Part of a small language model's weights: RMSNorm before each block, no biases in attention or MLP.
Each number is 500 + 25 x the weight over its row's rms, rounded and kept within 0 to 999. Layers, rows and columns count from 0. Numbers have three digits each. The size before them is the row's rms in percent of the matrix's.

# up: layer 6 MLP up, 704x256, rms 0.0528, rows 539-573, columns 128-255
# down: layer 6 MLP down (transposed), 704x256, rms 0.0528, rows 539-573, columns 128-255
# gate: layer 6 MLP gate, 704x256, rms 0.0528, rows 540-574, columns 128-255
up539 094:506548532528511487490515496509567548496510502497473488529561532459483441471484522494525493511552499497489492485510534543551490523514472484458518497466541514509486508502488504481513484490486501507480496537482482500515538536522475533508470521517472482512510469539520480462483518485525493454450495507509508467488570454488523514505463472493528502492532538507502534515481485509514491549475
down539 090:451477498437511528500494465478491503481518511534607487491475480519498525478464475477517524484519475491494487503514444441490535492538508519547484540490461519547516510508548507549524467515468501473510498505495494489496467502480502475509499457513508497486507538461473468496513508525446513546482463533478479522535512511499508497537511529504506477472491457491436508436491529530516510492485
gate540 099:501511470522501461506481502488506533557472481471487490528482495494539484518525447499460498514515508482559483545513545542521482537497500484522542443504502465479462492537499508517459501521505545515521508507512511504500435478507478493496506543465500528491498471537517503442472519508481482451491488491476515545484492506504504462498530481465472492463503470536513481527471505471488478514510
up540 099:499526495476474455489476522457478525504477501474504492526497478544471485497539524500477497506478487506493497476479489449516546461495518475479463493492483516459485482503512482528484515506529502544508489491558544490508503504489511473486538504526538507476517519472527496525469512436519558548464484501472468515463530490533492477508454500486513513484511499504499470518459476475521521536533
down540 095:508478465533533510520526490506453492503486510497487495523497483485562508496526501531493493495505510483535478511503456540514480529481465525533534495487498456544488488535505494510524464480502470496487467479440506478488473484491535477501451464500486512509503456528480512457531495532472467427485503438497514460504501482492525467539528522481478467521522497515472456480457495513439443518475
gate541 106:512471541484468509455445527490466492558496512529495502516509507520524513539546460488487486459485479522520512510506472451538495511534563510527465514513439490533471475503483522454495486520483510504457484520525494474532516519503505535497480547506482564529481440511513511500499468512476482443535513512477514504491503545473513501496485524495483484507491463523532480510433466500521443514481
up541 104:508533486499517514459492429520463508470495508514495524528487489486473528462518485474505485510564498527513483470472469491505499501545534558536491528462508504523503520508506491503520535527502492500525524515484465510476523511539454486505471461542484502496484512470500503507496455500489500523482443430548522502470492482450493486525493475552534497538526491507483507534495488529516469541503
down541 103:522492497484500486565537545518486499471443508529477517518500478504500532517520511510506522527463509493519504480503499518471497472495519447449519501510472509493507473502519552497498491489476503494513484518496512472498527491465478524478554523541476509484520478488510540466512471502523503496472531523481524503501482527496482437497493488497454479480502550439498495498510504483475511505509
gate542 095:547503506465464474460498474566468480478525489505509480480481488491459480512459500496492489527491469487494502537485466461486487537486480473470586476488474519516459533496505507500502479491534518524520452503503465492525509497499569493451506498523493531468504518523461496513552470510473509482497460527522527485471489494524471522488460494498519536498502524493510511544458517485509539466530
up542 094:480457512489472527477516487466493510508493509462479525484514505525493476559510489527506506510500516469500507547529461478467515515557500504484510495527500530471458508474490460469483515472527520451503500463536534486486443492465461501501447491548530525487530488523511512520544484493523496503494453473502485525526522504467497482486513486505527495488521531479502532552479469495534501462546
down542 094:529489498469551490498527471493488478481497516492472514470505488493480505509485480448449494504498492494465507486524491496529456529522500440505466450553474536517457475496477512548513524524507493470462437503477487509506497510475514530491489490502474489501483516517502456502515499537476518484464508524508531501482515491486495448500495501471499453499488511498484470516519485500483489490501
gate543 108:480508505491499442543481503516449500495481526505473508532472482499527505524536510473496516492522489545447500510509500495500527525516519486508523489467498520462488485488530445459532498503510518463504512505490515480542476496510471512482534487500463528519494491520503553501487495463506485516506495448455519566463543513543520462486545478516516524497521516509498503567460451495517501550517
up543 115:484501490539523476534494490525482539494500492530514485457543519439470493444485519524509493468509496524510553483462482509483503516485457494477514493500504482477512491472499523511495501498422518507510474483457511487493510520486547514509502478552495476487475484508486438513477511537484455502488467529581508509519485478485507524502505464471481499487483528462531506489524486509538488483505
down543 112:452505516541494458489476501457491469485452514489498508530505451507484467449468530492472460480562522549491512494501556477484531520524473497534487472524506558477508504468504528459504498516442553490526459492481500479520493537455515479472500462499518488532480467541463466484500501497489481519483493487511496479469509472496539488496449501501516535465475472549522490489469479515526518522466
gate544 109:493512455496508477468462493526478491540463493481482468471503500519499496530484518509514506470547478489483517484514489506509472501481534507517514511533504488501535555499562504481492475526469486498498548496519530473494576473509514473469475506512517493520519482469484504468542505495497487503529482475475470510521490508512549492486497542499520530537519496557482456516477459566490511499518
up544 107:506494485496513492526526515504487504484457525514501503510469494473458510556454452476538509463479562480512513494510484469492474558475505528528508494513486490513499441489481535529462454463451515456480510468532488479485473488528532505470495498510513498524482477444513493488532525542517481506512506497455494526472507476513487493503521529519498436522470471527494533493520451520531472512508
down544 107:494452480513490479484499452490481494522510494464521505470523539489506509461462522468486496495536521495490563474538490485502522547516533501447554511512503511480498516520485490464515503476502497539493518521505523513500487534512541464512508470553536516493533507479488506507504516518514529478573490512497497483487451489505530485483451503487533494515454545522501557532539498538529494484460
gate545 096:510511474491531468539534484492483510479457496488483518526523540502488484496495486521513515511518548530549493521460502455541487498532487504500473487486520479512488517493534548504515533509419489480513533532468466472505518518468488529468492483535484504504505485488505486445503487452511503528513472540514519543496472502495542485486501470479460472536497500521510499531499473516450506488503
up545 098:482493533535487529469477518487480466495492505501518520543510462528510508495500489514495517459483504489535523500525474500512442546550538551524532499510471490478489525508517526479503499500493516545520523501468543499521530502494543515502525498531488482452534491522502484466499436493494501477471525537483451476507547518512515481528506462503472508506515500508516471547497473520513509503516
down545 100:503533556529461473515513422470456447504471492468480492507495503493454487490485500474531524493528481479497484491537512489525494523549522456509494511467475468477487462483486513464517511437494492500468489532514515496522525554507486494464509487477471484494515497514517478501493520508481518501499492477533497547519488484508490475492527455518521541529533526485463493519491510513457471518463
gate546 106:526564496519536509459489507466511527508494522530474496466541541490479489555515514452505495457500492500551534478488512505522526522517543490546458497543544476514513524473528535457531487471502503458496534489529490503504482481479470516494477483521519533455522500484468477496504512501458540489496481524468518493465557507491524504506475510485498472515541495487475498512515511511536536533519
up546 104:515524515556474482518517458512485553463517462520510508499537539512492505493455531495528498489509487510490536502498528485484553511477463479466510500470515512507455499478473549521510475543475482549512518501525517458496485551485466526526487519498496468499483490477487485501485493555485489509529519499518504541502512476498486497509589495525513534467493514525493538481510505545471486499488
down546 104:509483532508470498512493497474494520510494520450479555508516484454518488543500516502495487540517496501521464507470517495494485500505471502505474537507509553499497533486513514513482512487508532542502471522492501501461489502519508501512493533519526502519468493522468500494508514540492507488479498466495488455489515557505503477534469517496447498536467541498535525540506458491474550476440
gate547 101:471509474493512536516512525517468534529452501503479515516486487533512485505508522474489510482536508480461478476501502490495512450498495480498517501472526475519531484506475537483528480507509485514481505507497504511538551499499509500520524473507461504521460486475488523477497526456484554525519534471485468464478524490533542493545504530534469541509478481484541496541492498448520497520536
up547 099:482503505492508488479499500490532530467552489487504532498525416471455531525466493471495449480547498472520488536518485518473485470519509493511504467481472484476520533491514542518497434491494534483469487494504504465512469476454456461511511530445520463518548497538471559526538514499500493501513452505500506492504462469486496516546506505445535502497499504517517529501483522493532492483502
down547 102:529519470510488557495488517482522459548454455503546490530522473492471522495509461493519516463508483491527498537490542482499531487545507508479482502519477532555505510487505522470504463467486501503510501541500519459514508501456509524535464486513500471497453459545504478461480502496497527473467476513505497497484516520476450458491484530544474480511474490506521535503498479508506469488513
gate548 097:484462488485508472515477520482496500495528533497495522522488503456489525526502499526507508529512497519486509464465502484488552487502498486509513452525491484515494481468556516495518526503485470517485448514482523472488511507480520520517494536559498523509515541527485538455466516490513481473470498490466538502521497528478504514448478479497482552494499493515524485515527531491514480513481
up548 099:454460431446493481450468505534474460494524490478485506505468503493550525480498477492499522444486517522490489509505535508471488496506509493513496514534454462505504500485514470495491539482537489473519441519536510478500485448524497495474527523462498524523543559515511498511470482480490465494511502485460466478542501491449526465501525482476458518464538483505464452519525511520512486516448
down548 099:474423498478510535492558530497521492479517502522515446493539510505449485497464512490531494477496534495498510477530505520509483481516482517506462466496484514487460549488529522497446494513511540485492499451531496511502519478466533557496519517464469502535532496505480536498536515529505517452488483500520535485494510521528529515510469487448469499506527482474532508482523521530520479483489
gate549 102:542449526529535497464456501502510512520490529499479531484506533501485508547504465481475491508515485519529492501498501512481487535472514463516497499499487517459484514507523482479531478474499546503463477473563513518492485472477475538467463491479535565489516480513500526510489478500518456463495517476484512546458519489447502512514498548470493512498490477514504456502543464491590504491493
up549 102:511497526517470525514472514512488526550486504538514508494488493511482496478497455529438522504494482495487550501531512494481513487554457518476496491486475466469507531455475489513523512494473505492518506507522484502491510445516530517484498522506523456522513460503485476542475513432545475524468505467518508512486491562499486478506475537538457481483490522482499515505526554528495490516493
down549 102:526479493483499501506520482487509463517480509464471484509546484514504519495439510509511489445484495485504479452515519484462510540485474475544501518525501495465468549461509530464496486455491494475519515512516516502494496487499469484521483515512505487508485527528535507507470499497516510511531513496474492498468451470501544452506516520496510486482479466523558516499508501509499441478506
gate550 092:474525496515455476500517527538470509533495507500485561477542484489528482540503505495494536498470482531501535489514496470514518500478496499543469518503501466458522528485501521504553487456500481501481517495469538472536481491463477494496546490500511500457456518475461526520500541449509509524524484529535502509469538553518495467449493519474511531517552541502510534505472519521536525528537
up550 101:495470467474498600521543478531434528505475449505499496485512509510520520492487506469468507556510533487532513486528494507504498461484526486513426481528516477509522481509533513508550502489527505511494457514522499507459519474481442468534500444466569492501462475497512515515498521507457512540529519518503475465498505502478520524463503503497509490498525530540450506485480542551499505478492
down550 101:513496490490496541544471480493540494499470416524448471467504505507494504512489511535515534514518505544490482492505478491431467474504523466483470494553516545498492481546470505516493497544491539475527495531497445510483510507490534486497491500501542464517482485543519463546507498534445515512491505498466494493519474495458484533501514469504453508515450526508428500505518475505531472485471
gate551 079:526485493490539517474554512463502506485487491480473532496483509551488481491465539562526531491520539503502508495549472544480479512508492498515514490527531504514455510527510524509511456521501496526554515551565493489501531568491479490554489485512488452499478549444559498509507491516477514499510510494505481494499485522521485503522457499507483498507476497504488487501524493558489511500484
up551 088:484529530509543485529489465456483493453530521452495493491488491483527439451538490493452472575557508464455468485505506512518516463511483453484491480516496511490493508535458479483497497538490508512492515509478463500469525513502485497517499515481494497542538493471538477480493523470488520488519554499511473503528519494513520507486494486501493504458486547518500492469520489512475472447498
down551 086:487512474469493511521482526541494475484517484553475500512548481516516514536505484485476479503466468489529505504494520498479496525520525502504532526458464503533471503494539479531496508498481487500460500475499464469528480463508562548460545455477485544492516517518466493446463486484509464508501464517536490507503538521457492468493541497473478511489531521507512493492482514464505529562514
gate552 086:475487512474464493534468526521500545502515490512487467530489534498526503464524462473462456501489476490512490507503508513525498499497489521525480518456476488511525475533457521535557448516517496519480505483511537508540536533492491521542539456475514515485503466469535532475542522526492476469491492518522502515462512462450495492533532531507490492459486499498515519533513490423489499515506
up552 090:479482522491500498535593542515461505525500515512561495499489505493508512513527513457558499510488483534452495487498513505483544518503470469518464525503509480537542490457483465520512472475513495521532522470536511537462489498495526520494490479495479490481525513458508468507525516504496484488470511532515484489515518465473474481481492535452493552517475511484499484498490464441521462548480
down552 086:506484498509487467478508474531550515480496475533471532498465530537514479485502486524481492481500505505502499483483567529508536503486534548468534479526496503538492534491510471463473505452502484505477502527472530487489483502480479495504493520482517505505506470536540531540513477510547467436515493491508515514520502496550475476515455481511517500498517458496538473503510499511488507498458
gate553 097:515528497544540501499485502526495524551479515500474470492528515499486468507553506548483500492475475507514508488472476464475513493502505465486545544503494497495457503540484558485513512493494492495494502463503503497484493458522511455499511494500466570483530457496491483495453498478487462465448516466513523488510481509524476516483526536560537462509494501500512466561497505481509454537471
up553 096:493509481506448486509415486479525479524476546489493511523550507530501497523479459532500449488470503506512508461490489503526510485507491500514422519511504479473527527518534522478500466465455482469490492475486485504500472515504444458469499517458492546506497506433513520520502514510497504476519545488483503495523533486477535518501474507507445494514504494499497422504492505505532494491465
down553 099:527487450488528484513524502522496550457538504496499500461509511504490512514502514482520556511480539495555502476510506484469440496514482519472474522490482466498495434517515515499536511537525524524475481474543466512463502540527519454476527500481476489463536525526459550482550490465486506524500498475478507477496493546498476536489517549473473491489472509478524485487454474511482506488503
gate554 086:518522496475491489560500477470524511518512486519527520472514463478479485488514478525531512483471515474540497469518548505493519490468493473493494516505498503541486498509513502509517455536506475460522504478499491521458461519462479490500486527526493536467477491530521554489499519489510491470501422516492545560482539454464532498505504474541524542462497513512492471524457478455510508510492
up554 091:511473495486500497514487479491467433501474513507497497457521475506542511534485501467493472489503512515521506523511506485481532506471546504506451540515522457505469477516537498450506540508463469457526500484517500516474530482505518525516480468491519527505496517513516491516511505433468503529516474494529492467490512487478503509476457521522456486469514493523459524506505516547486559505497
down554 092:484499492506515491514494524468516484515501528481555529502476532448509560520482503491513519493459517498517511483511509472513508488486521487527444520464496512520518456528510515505488448524480504519521499482497512533444508498482536511477543492528469508494492504451507467450527487521505524524513514499490477488508509499475541522459504486483508488528456548484530484480473502463475497516515
gate555 113:493471481531462503499489494495480496475485494445497509464461500512563508491509549503499512509522483472486529484486496499495564499549497484536517538500470513523504523507540505502540469473496489521513473511492538429537510520479493522466534501544515492527500482521495492516511523501465522458529477474480507493532499554502493481508478523489494542480512501503530474527501501556508511467527
up555 106:490516509469478483514517526482493493517480507511488507523508532488506558510540486447526484513491494506445486505465496521518498484492500509508489490515524522519457517485501489470469571527445511514482522471497512451515516459476495493523505499539530475495512470487483522478449462485551520529484465539526483487497560495481480488497449509471457509497488468482469531454505503478529508468513
down555 108:484537496534486488516503457521495535494492507508509526496479521502451479510508507509457486520477459504475456528497512533470442469477483533527508480520487464538493503484489505439567444468485474523488506508470472509509475536482525486481457438579490506438479512522503468534501499503488522469527491511509476496477467494509514511527526486501484524536483483497463469507463496489500508495454
gate556 102:475509514518510450526491509489493520502490505474537499499574548525496493499509526499515499510540555507508514498466489503496536460482473529475482490489524515459488507495476476483511514521481484485535519535473499500460504475496499453500495494504483517499496551440488474478483494491530480514538486525514504483491539486520493500484499469484500491533534470487529502519538479480529485489548
up556 102:515481516526462488521462507520511498506512517450503501541520489481515539481448512503481506536518510461492497486495467500445510509506525512455539538497499566526485545485523498501478510503452522487527542510471531520491459492512465482483482496530493501513506519502486545477493492503471525486486468476496513520477484548481511470505480510504484470484506452481542500527458479513490551493491
down556 100:537534489513530471472515516517524475514461524516446478519478507557479470488522493461508517473486573528466453499501504527530509498506507520487504494451488479494495513515534505464503498516473522511488449484495489523483508505468528522495490529454510534469530493467511491482505497515498518498482518488540485485523478472507473493534531508479491505537500486496510468547520497459537504507515
gate557 085:478505515497464489535488482534457537494530469485479479495472505513520510506480522517509503542475500485500518507517478510484503433482489496520496491488531496461535513497508466538484490556519470514504499460504527520495509483513495467521556486501561521523532514490515480477513547492474486510470444500521479452515527486532506491518488509502439501495480470469502489509490507452527508528477
up557 086:501488484449475535505503476516487516487502468481497453510513483450492513463493507477516534503477484499466511524471479458511523478518494474534478469469488517502537467557517492538473491483492432523510474494514500502511470522503557529504504471511503480514491556476477507526531518497497493522476477536508464487477470497541420500499469487478470520505492480513505491477474496488495479499434
down557 086:500496483546458443504512485527499510485503555500509543501526487478503529537503436499520481478517497513483498479484549546495532508499518525487488500494497469471467517460489495481547504445503467522451536554489484492507506497537516525460485518495489464497496505531538511481491484519528475494531512531501544497501497461524518486522492522470501477491493549533517459525525464498516505471489
gate558 104:474485490515469490528485502492498488505497501525470429464477509458533473495534496505467482502484500479514452494494494518499472515527494491531505478435513488519500519498521499490502507476438471516502501467508508522509460489475509522444457477515490530499509507527450543570450521511498495487515511475503486506478566482512491488473504471456491539507497531514476526505499491567511453467503
up558 100:506489541514502513493484513526500503519527483524498526512501494499509500516530502538495484462492512514494527487537521476465480454534463492464520537487477506464512479471517492474550460522517488572505477538516508478480511490492491536499517492480518515526534527502480521486510501488530535485493502488526496545489505515490527482538502506518496458443517532499522465507505524479522511469505
down558 099:526528566519465481527498486506521524509491524496476476527449504523506494475464463517480521489485503526510483465495520510473468501500542496499517533537526497486459502490457497494504523437500473493537489500461518492553549482483507509477481519529504471475524483506528484463518486537532511511493484486481499494502504477494445497510498520490517510507533513453462508503488468511478486459456
gate559 105:461500475470518521517522542507486459534529485499509458470475549507517512516503455521500484547479470537516490509489491480497470520501544540502523457485501472515514497494484542476472504513518504508523492511475493471494584491493493513505488508499497517507474515457515449546484505473491504504517531493516492521495481548509502505533497485485464518474482507469512528496473496521469514507493
up559 104:454500491512489510479460461533462470477490533491472544527480455500457513536498477501484487491472508518488478462510492475481490513526462510489539525533485485504497523500544515514433516490504531498470503475481472490535487468503493504480496482493461483503502547505521459500441498462477528469464515477535510525498483516541468491447492551504508492498490530539454512533534466541575515507563
down559 100:528478484500545505491502477458538467532506536535487486529544480533479475504481468534480481493523477524536489473525510509526480446487534520525457478481494509497478492528463478469532527498492492488469534497503555568480529512506483468531489479517501511498511468507462475527506503530509515442483490564530539503478530500509464498476483509483511521492495528510468465511493523447521478459469
gate560 110:517493474543505505454507508551522564498507509512477456474488487495515550512503515511481498502490514475505513481476443502550495487511504442514480470500495512490498506519493487474505504468473539492475523447525545484514519485539491504466508448549493503507524467520522505505517527505500511475513485522514502493526532500446551473500498491494505509497541481472522489528510481537431497519514
up560 110:521464478507484515505466523500517489512475529523510475445491537513522545497484525500531502499512473505513494544460485519502520531507536466449513524497519520495476496507499502473524476499512514504521544528516490497483482474456460503533484470490535517484511505501516481494477490501511484462522538490476521493518492475484496510528463530486466515493501453493476446535518472462486426507558
down560 109:514471506479535512475501491506507509519549486518454498513525489477506511493488494519498456520496478496468457508521476488509525467501520501504505552513515490445449491509514526515511512534536507503454487516478466499513508540505506493439491493495493457482544517545517499540472509510461532454507494535475525503467488498505505517546494504476488508462486475512446493474477504456488467502488
gate561 111:504538483499501509508483499494513510512475508469477485496522506512534471474569489493492506521488517526475496448465485534478499521540513492477516522493479503493488482500534537458513551516488450490519483459495514477497484456497525493515541510457502543487486496518489478470484458472465544510516519499483538493557504505510492502526498437482528521482507485488498492518487470488488496482515
up561 106:511455509486510497437480519496489510483501482493501527540549512521487530490498526522506539516478505473470427539491505517498532524483516489495499502532528485463436484449507493505491477483506517533465509467483532471475534462491487499535537465471487542493499493483503544504535504477499535437500484499462517536498535526518490490507516501435490515496514462545527529541511464512535483527510
down561 106:501492507491513524495490493457488509531508503507498467514525512468490518505518460517503492471514497481482518455525500488498517503469530531468484537541469497489498512448531513488525511480508476455521488455536519523522522501541503472536439454526442549483503478471491516489504498520476518498501486489502503497455484472469545508504506526525521484489461498561524483506496508501536479517516
gate562 103:464511519458474487502537501510490511487516498558460502538509529470504446508482514517508495518496488506471515487511541470501500486483499468536499488465518484505484513468545518468509481513497481485479496492535494517463506487520477503490508488490530491569542496515478542487494480488524478521479520528527479487513525494494501460464497412435461522487492523525488478485508490498522522524516
up562 099:450471499523486456486510500518500512475528478440495523519541486506525518512489477547517530517521510516513424467504471475548468493503506534494515545508519506527495477524488519490497503474476483517489516491440523517497505484489524447480507466513500514515488475494507493482532507534472507464459481470480516545515471517517507480514482521492496474484521520501523529490503492481550476497485
down562 098:526505485499549494508508499527497488529519463500551508525486524487492470523508504500519527527507476506551483513480489528542520488460519469462477503516473453483520505475519468524517508468525509521477569504503479529510477476516521512473495470494506490472549495490509494484530507500452487527496505515525520505545527521539478476496499533501464541496528448445481524514499479534485505473517
gate563 102:502505475492527528487511480499484485521470475503464512488530474506518530454507495527473530520483506505501483492481528485457483461512538521462484499537500487518498521503509523526523495491536482526521498477495563504490491477548480461560484505492511518496524499524493518527446544473546496481482453477496536516521478474453490488518505453523508494507469495504504469532519466517500499479523
up563 102:550518502490459489548496523491482445516476509493520537484509530536477519509503521509477548489494513519465584502486544455483486484533539543532529518499492516504509548467513481476493535489454504501558504517495479475481487502510482512481490492522502514492467503514496495510518481515526451535479490498461480528523511507474490500516539505502470479488514515528487540511506478551460519524520
down563 102:479528506501534506449502464493459527502524501487509515478500474511467463462502523490502498542468505502521497480501523499471544496498441462469516499506470527517522491491507524519537504490497485566483537453472523510504473503486502466530491509493504499503531519487507527529455540490518499536509492514542531490491498476502549519524526468509523501509447470486456506484510511536525487498485
gate564 103:523495528516472506488480489442478486479467483488508494474488498465503566479505569484475462521511519513473496508471499466486484512540487448472508496466480451507476484437500521515487529496494511519473541500524497487537518482510535523463449487512567530504540519494515509487479500470528511469507488538519479526497522528512497479490522504525505513491496454532512453498501514500478506504467
up564 100:517541505487528549514550477497473488490475475506503512503501482456530521505496516508489513515511510500533481452488521505496489507475506487488514453455530486503495480511524512441484480492547503491526551487474457522520517519525460456493506545498486462502500509504509495500531525468530520475479458498486523469512491551491522517519490520471511471471499490504431481497486525466454509471501
down564 100:531526477529507508498490449540523503494452580489491514489464469529527477490513477548544514538481481463515516521524464489504518548474475512505548485493484483508496549509485512479477532482443505504495456482501504521477488482455517492536492502478499492466458498509454503525524508516452512519486500509488494500494475497512482461507507463500530487516536480520493483512506506487543481519559
gate565 096:486521471483508483461523489497515500489535498509494517512536519480484479531540478487522464528501488498525477460495504526524488470463534497497516496503483489501478504525471452500509492497495501495478505488527482530487497521454445525481483521507525482451490467493539572494491518508505518521518501449477536453451454539524512501476469490495512482555490515495503523473479488500514467540511
up565 096:535517516543493547466532490500496506470493543474502509478495512516449467537515481507511534520492468509502491454483477487474513473466518493529509530482455535479521525460499483507486535538480538492526499502511496495488481454479528512493488469479542537462495488508538510536489496482497524556482484463517510485499520498498476530555478511519514561463527529513482466512492461524525479499505
down565 098:496481518489465490549501538454513420476489480534448490508501549537518485484500506472474483479479506493510528521468518489474519522508500481512495516525522474512489488481512478483499519531532488518480513494468492492510508542541541478522517508468501526535557461506490474506526517524527488455488498516481515534508511478533507467499557478527492517491535510472510519492528478445461514530491
gate566 105:444510497452522489482489516496507469529515528503517486536499456532497529500490494519483517451474501515532525494486519484548498480505501496520491562494444490475478535523534456502448478477542513477502497539532532554555529494464487413454551480536494494522495514531497532521472536460473513506497474512477518486504509522489488470507512460478486518491510448494466498481491513473489468507523
up566 103:509548470496477477516530526482440512455541496479541470500507535494502528476484548476532535490557497487492532491520491481546493507485507485461515507467530529483520475498497484510507501488503537501509520481479462546509488515527494504506476501537510411504532487500463495515540503503451520496498497533477479441488559447495513477489519505471503465460513509513504552509477495461467495470495
down566 105:522522484537495507487446543496493488517510429493529492472476495495517431505529480488534511505473476512546488482526496470510492529494456510468518552480495511518527442525472544524474470547471498491502525496527510498486539510544526490527485448535530477523507497519511499541490517501536532536497525476504514481479510534497488519476546493504493474551472481491511513457471521487522493467507
gate567 106:479512510440513523478513538462528509560485527516494507485494494470523478478482514533468469534482482507492489498499514500452507482509450504522479472456497512511554483529473477504483527523489493479508467510536498528502506471464512515457496508487495542516490501486479497494466528544525480540512439518520501505489519469499511474447510491472512475453476490458478492452478520506505477521515
up567 107:497559506525496526492555541474500508494512520492469490502502474509485460449473525506469451528483515517505488521499495516446524519480493502535494520502563516462509519506465575502492466494539472548535495487509525488469537480500539488493498531544499504495483460511530528487499511541508465464466492483486505467487480533471488507542467513519515505514478515442500460492490479454522531477474
down567 106:490520565457513533484477508466490483538527507495529553499512532547509511534510487505482483527462517460481509497527492531519553501510504489485513483535484468485508460467526515486480484474498496514479519486525500462466525512512535496519482472472491493488497469497473501496502517503497486532495477526548510490465497518494500516519493518532467523493544509479519511488504483479469484509468
gate568 099:521472481490506520495498524478495487513519467542510469482488491469490472478491500462494518481505502453542523489540455479505448465521478484491481505534495469445492502499519503545502531495460550542500526533493495487517505509515456473511485508495531521499513513533503442486474487514528507509526506530485484521526508518470496486477530499469481529475535524492464482590505534502531520508455
up568 102:525509541522437490541504507500454453540525481527522532499508450495535498492570475530458479490494502531503494550495488449506481466453494510495495535496511511470450504541493521539499465527513483488484501450464517481501519528501484525516489507499478465543513477527508528530480481489441496550482493526486512495483514494490454492501517513546483498495519442486478520463525499511502479515502
down568 103:506491475485527538514527506489471531493480508515548494542449483451516528509447484545542545449537506497470471487464475505528489473514504500518476469520510494489510496488532482486491511508497498499461487515520491511503515505501502456484485506516501517485465513476497452520507497523519515526511513476475551518519494476481574492462495477507505486532426551549504475502537492515551529525534
gate569 106:483533537525536487529504507505490507511560508517490456511468520512464477502497495528459511475474454482500520503496459522530474514525528467510536439511489475481555530497508536463509522506515498502458493488450478474551511487515555483504497464540463499533510476525486488459461478461459525471498536520499498497509488502499483504511518454494459502518500507484492525521493527498468503490472
up569 104:538477503481577551509511466531471507483515498482493500498468494477519510538456424523458507521508459480516449507517494521541461526494504502497494511527500468491472522546466524497490513539494500522483470520502487535493444512518502486511508479456517492507473515471528482530501491529523496544528502483517530487461502509489502478490506467523469496467533522486502505473520531523526539527488
down569 102:504493493513486523465521484521539472508523502503574501463549492482512501471516476437525532516499509455562517525456505484492533517471504530506497503523502493495480520489512472501537518528475493514509488512490505490490509501488530520530496510497484462475518449510506521494493523498470438540500486461477508451516490517504496501520492531506510504509497500552497446496449514496493490462553
gate570 090:525514509483499480491469492524517508487500462527528538495508456514512467461489512479546516531485513493521502515532476489484503504525517497448504489514488512518523460498454505504502490508425473451537500541486502476459500522521477498488565522463483484508493534493505498487477527467523508568430502533528489510510505539523526509523491480549499511552488511470499504488457527528549513489509
up570 090:481498511490510566494548516463466476489486516510475494486443479505507540547505506513514489473502472479517565504506503518534478493489505456553505522483490478463475551515516491467487492532512544503502484487537504495498489503506511461495504465513513512518534481494491479475507506509467506510509480485510548540472488461516456511511462462470495450507500436494504524531465537453468483491470
down570 092:498563492481473453506464491528497492507450501467557507501517503531493474499515501480496484528533496548489496521494468493494527476530486515474489498526542529504500503484466517533500530517429470452526530516470522497462524510501490506513505545518473463498469510491498505470491486508580474522470508515523474482503447525485487500488525509550511494551453491497513489465480479507543515520524
gate571 121:530505485514494523485481537460482516483468523513490549484477495474513517464506525488480529488482472482489485550498469518482452487548495474518467495499483469475492546505537504466541509511481496510461476547525551492474479506534493490530513493504549569476505510491496484497525502494518473476536518544528549499465505523502503457504481479478490496480515544524550520525458491493526497477475
up571 112:550487514530477546535480515481548522515519507491511498501526515488518490492513489487504520508518481529504524485523463479466509476519465503482542511530542480473574513486490487531541457464505484531477535506525510507493486468498465477501469482518509506446482493486493548483526514484519476522502480492564503542509542514542547499498512534473503535510506539487528465522503505490517527482537
down571 108:482480505518472500504494509487499492515481514530542465479526528519489491499513506524471529496519496480496454489495530494483512476445499485498504505520491486484548464481471496503521459516528496479510521537547512456497475482513468515547522509503466520482498497511528496528518469494549515493469458487535479497464495514513513475504540486478483483482493545548488526493523549513473522493520
gate572 100:501543488464472494490480548537468507518518482495501497491487499512533488523488487541533499475452452544508511496469468447520489518532502499494506487480464535514572476464484486499480489483474510434531466490510486484510507523488532495483504489513504510514523498515467505530472502444510504520476459484490521489456524461527531459532479464519522547513492504449530523526481505488485497529494
up572 096:504509487531487525539495490455490539541504488464463508484543446502524500489504525521477474495494476479505489459465518510520490499512525504491531510518525488488454518467512483500540525444528559487489504479494500522557494471544484448490465526479525533475513525468474510518495481503476512483488464496472495530496507515532560485511506527518477501475507486491490457516499485494521500495479
down572 100:531518492472523501498511494479505488498475533486501478504485498475485528513518559493501471499501503483480520516510476501509488485499505480475471524490503573528511445481516499516478492515538500494530484524480459496536530487521480500525502557511499580523559518474497495484484491508530504525506500509487553486461515483532540482481514483490531519488441493470521462486472495467497487473521
gate573 098:548456514462524515468470499520484481488490502495492485531507529519531514535474493477504511508476526516526516507471459546492535527520519534511444531508523468465541473476505449454466531493536515513464495489523498496541445457522467473521505485564516541474463480495495515517514507487498522495514503484515508515475536550503468504488510499473470479447521479527474481505484504506499459472525
up573 098:484527494490474494483500484488497540492506503504503522498530491455521525526512505497477507550517481510564530522475516472501464513570518527561512506533503473539484480521504496493508502507489519460472488522545521494496504532510473508521489498483442509541504486514533482467481504528434539528475463522512497492513528494546510517489546480510545461527498508528497537477494493505515478532519
down573 101:460577532479461534480472472539550540499472497521508474500482539503541491523503499507481489511510494473475481510534517480517518463466460494452492471503489519487500539465485477518520524509486503496521489487461476446541533549486522504510510452493479535510528517484450525487481521563516492492512516472470522544488511517537516477464490511499478470498496462461517493504528489482459501542438
gate574 091:528525478441478483499543517505477451461524473530520514538442487467478468506495454493520466490482458494481504497515491493501513541463488477524541486482521560520496487468461490506505487540523448456478511513491466521508531510494525499539463508493530496522483543509471521563530546528520537518508509520501493515504476487497492537500509516496540524468461509526537523471484503476526499557511